config.toml
num_attention_heads = 10
init_std_qkv = 0.0173
learning_rate = 0.00121
train_tokens = 1157000000
Each number is 128 + 24 x the weight over its row's rms, rounded and kept within 0 to 255. Layers, rows and columns count from 0. The size above them is the row's rms in percent of the matrix's.

# layer 4 MLP gate, 1728x640, rms 0.0447, rows 1534-1536, columns 480-639
size [100  99  95]
[[ 89 162 132 132 108 164  78 105 130  73 127 135 179 135 148 117  99 125 132 136 116 129 146 145 104 153 159 114 112 119 154 143 112 158 132 106 130 135 131 122 138 118 129 102 135 116 149  85 159 130 130  68 114 143 141 131 131 115 131 102 137 160 143 173 158 133 161 102 114 110 117 117 133 107  99 125 187 131 141 171 176 150 189 170 106  90 113 110 102 123 108  98 128 103 157 126 120 102 137 142 122 135 117 119 132 134 137 150 126 113 133 118 127 140 129  70 210 147 136  96 120 133 154 135 114 137 147 116 138 126 119 171 119 123 121 159 138 158 106 157 124 116 143 150 142 166 110 134 112 137 142 149 164 116 135 158 149 154 115 139]
 [110  94 146  82  76 115 108 106 104 144 123 154 130 109 124 120 124 124 143 117 107 132 112  91 131 105 144 117 121  94 112  94 159 104 138 133 122  88 123 147 118 125 137 123 115 110  96 116 146 149 134 102 130 130 136 110 136 124 169 145 129 155 102 116  98 170 147 122 185 158 107 130 108 153 156 141 145 136 139 156 133 191 141 118 129  93 114  69 121 132 175 156 177  92 129 106 130  95 145 139 142 123 101 108 156 131 165 126 151  74 126 141 139 164 126  93 122 139 127 145 131 147 163  97 133 161 152 100 118 171 121 148 144 161 135 125  97 131 105 164 129 134 121 110 157 133 121 147 127 120  68 135 136  83 116 112 154 123 106 114]
 [143  94 130 107 138 107  99 130 115  89 111  92 133 173  92 109 131 132 149 106 103 101 135 108 118 107  94 121 131 134 130 107  78 182 104 151 159 141 102 142  89 123 132 178 155 108 173 120 118  76 145 169 117  95 145 149 103 162 167 150 136 101 149 129 153 172 139 128 139 123 122 135  99 154 138 112 149 175 151 111 120 153 113 107 148 149 109  93  89 175 133 130 121 111 144 110 115 100 135 118 178 146 188 120 134 128 116 156  99 107 159 129 137 170 149 127 157 159 123 153 112 150 148 105 161 153 132 115 150 146  97 133 133  98 129 155  99 100 109 143 104 108 152 163 129  92 146  86 123 127 119 121 107 128 144 130 161 117  80 105]]
# layer 4 MLP up, 1728x640, rms 0.0444, rows 1534-1536, columns 480-639
size [101 103  96]
[[164 132 157 121  91 110  89 126 131 156 154 116 129 139 122 128 147 109 132 130 140 101 124 146 168 122 129 119 134 122 110 154 146 121 143 118 106 101 127 104 131 162 130 116  98 182 137 118 158  62 186 127 124 114 132 127 140 141 147 129  73 125 127 110  86 103 115  98 163 121 124 128 104 129 139  99 161  82 147 145 117 101 123 141 136 139 106 150 121 142 128  96 159 126  80 130 102 121 113 128 138 110  92  65 149 155 144 138 128 117 107 147 176 127 157 175 113 121  94 168 154 133  84 131 134 154 129  56 108 101 136 141 134 171 117 103 154 127 111 174 104 131 106 126 127 108 128  96 100 128 142  65 133 100 143 132 106 106 120 143]
 [113 139 147 138 138 149 108 146 127 143 137 144 118  62 164 137 129  95 131 176 142 108 138 124 109 139 150 120  91 138 132  94  82 140 116 131 161 127 144 129 114 148 128 137 150 136 142  92 103  96 107 140  91 104 132 128 112 109 115 152 142 111 164 112 197 126 136 144  94 131 129 134 114 104 116 108 155 104 129 141 119 107  79 120 127 188 129 168  91 125 117 106 133 127 123 137 125 150 107 121 119 110 138 135 115 124 127 161 131 117 104 147 123 118 117 178 154  82 137 173 100 138 142 160 158 108 145 158  95 128 158 112  85 139 106 164 117 150 113 142 125 180 149 142 113 122 116 140 117 170 155  70  97 127 175 148 125 153 134 110]
 [146 139 108 131 116 137 134 132 120 145 142 156 112 103 121 113  98 140  78 113 152 149 109 128  86 135 121  99 137 157 137 154 123 126 108 117 142 159 138 159 142 133 115  99  94 121 172 114 139 106 119 114 125 143 121 115 121  71 141 101 127 139 169 147 109 113 172 114 152 117 118 171 157 119 106 109 110 145 146 171 171 124  84 136 109 148 137 173 151 108 135  93 172 134  73 143 127 146  98 139 118 149 117 109  89 116 143 180 161 141 146 125 139 119 105 144 106 101 119 155 191 101 149 136 101 138 162 149 145 133 100 118 112  88 149 155 154 133 112 121 159 146 128 126 106 131  71 117 128 131 166  87  84 115 125 166 131 144 104  94]]
# layer 4 MLP down (transposed), 1728x640, rms 0.0435, rows 1534-1535, columns 480-639
size [104 104]
[[142 102 181 103  53 167  97 151 151 144 145 154 165 169 146 151 144 143 158 134 202 133 154 142  73 141 159 120 103 137 129 139 102 149 142 125 128 142 117  98  87 145  88 165 100 162 151 136 118  93 134 120 127 168 120 142 126  89 168 104 121 135 131 147 157 127 142 112 135 105  82 141  88 166 112 140 125 126 105 149 136 150 112 138 138 105 105 145 132 139  90 129 116 114 125  91 148  89 112 106 163  99 122 170 140 149 147 100 107 142 149 153 134 122 135 126  93 120 129 138 155 160 131 135 117 112  98 144 158 147 108 153 146 133 126 125 137 127 119 102 122 129 159  75 119 142 158 110 143 102 173 112  98 127 137 162 154 143 103 147]
 [164 144 129 109 123 127 139 121  96  79 135 142 149 145 151 166  98 148 126 131 134  99  90 129 149 104 106 120 116  88 130  84 136 123 106 123 162  86 106 114 125 135 146 131 158  82 150 154 113 119 107 139  87 121 113 126 152 122 145 146 117 175 133 113 125 111 158  81 146 159 114 131  87 140 127  92 115  89 114 122 120 111 145 100 130 132 113  94 107 121 122  98 110 137 127 126 169  98 142 135 137 121 150 129 181 119 148 149 114 104 133 134 126 151 158  91 103 151 120 128 167 149 175 113 155 127 149 141 117  99  71 119 124 154 113  88  82 137 109 139  98  91 124 151 136 123 115  98  86 130 139 118 153 145 148 124 154 140 128 113]]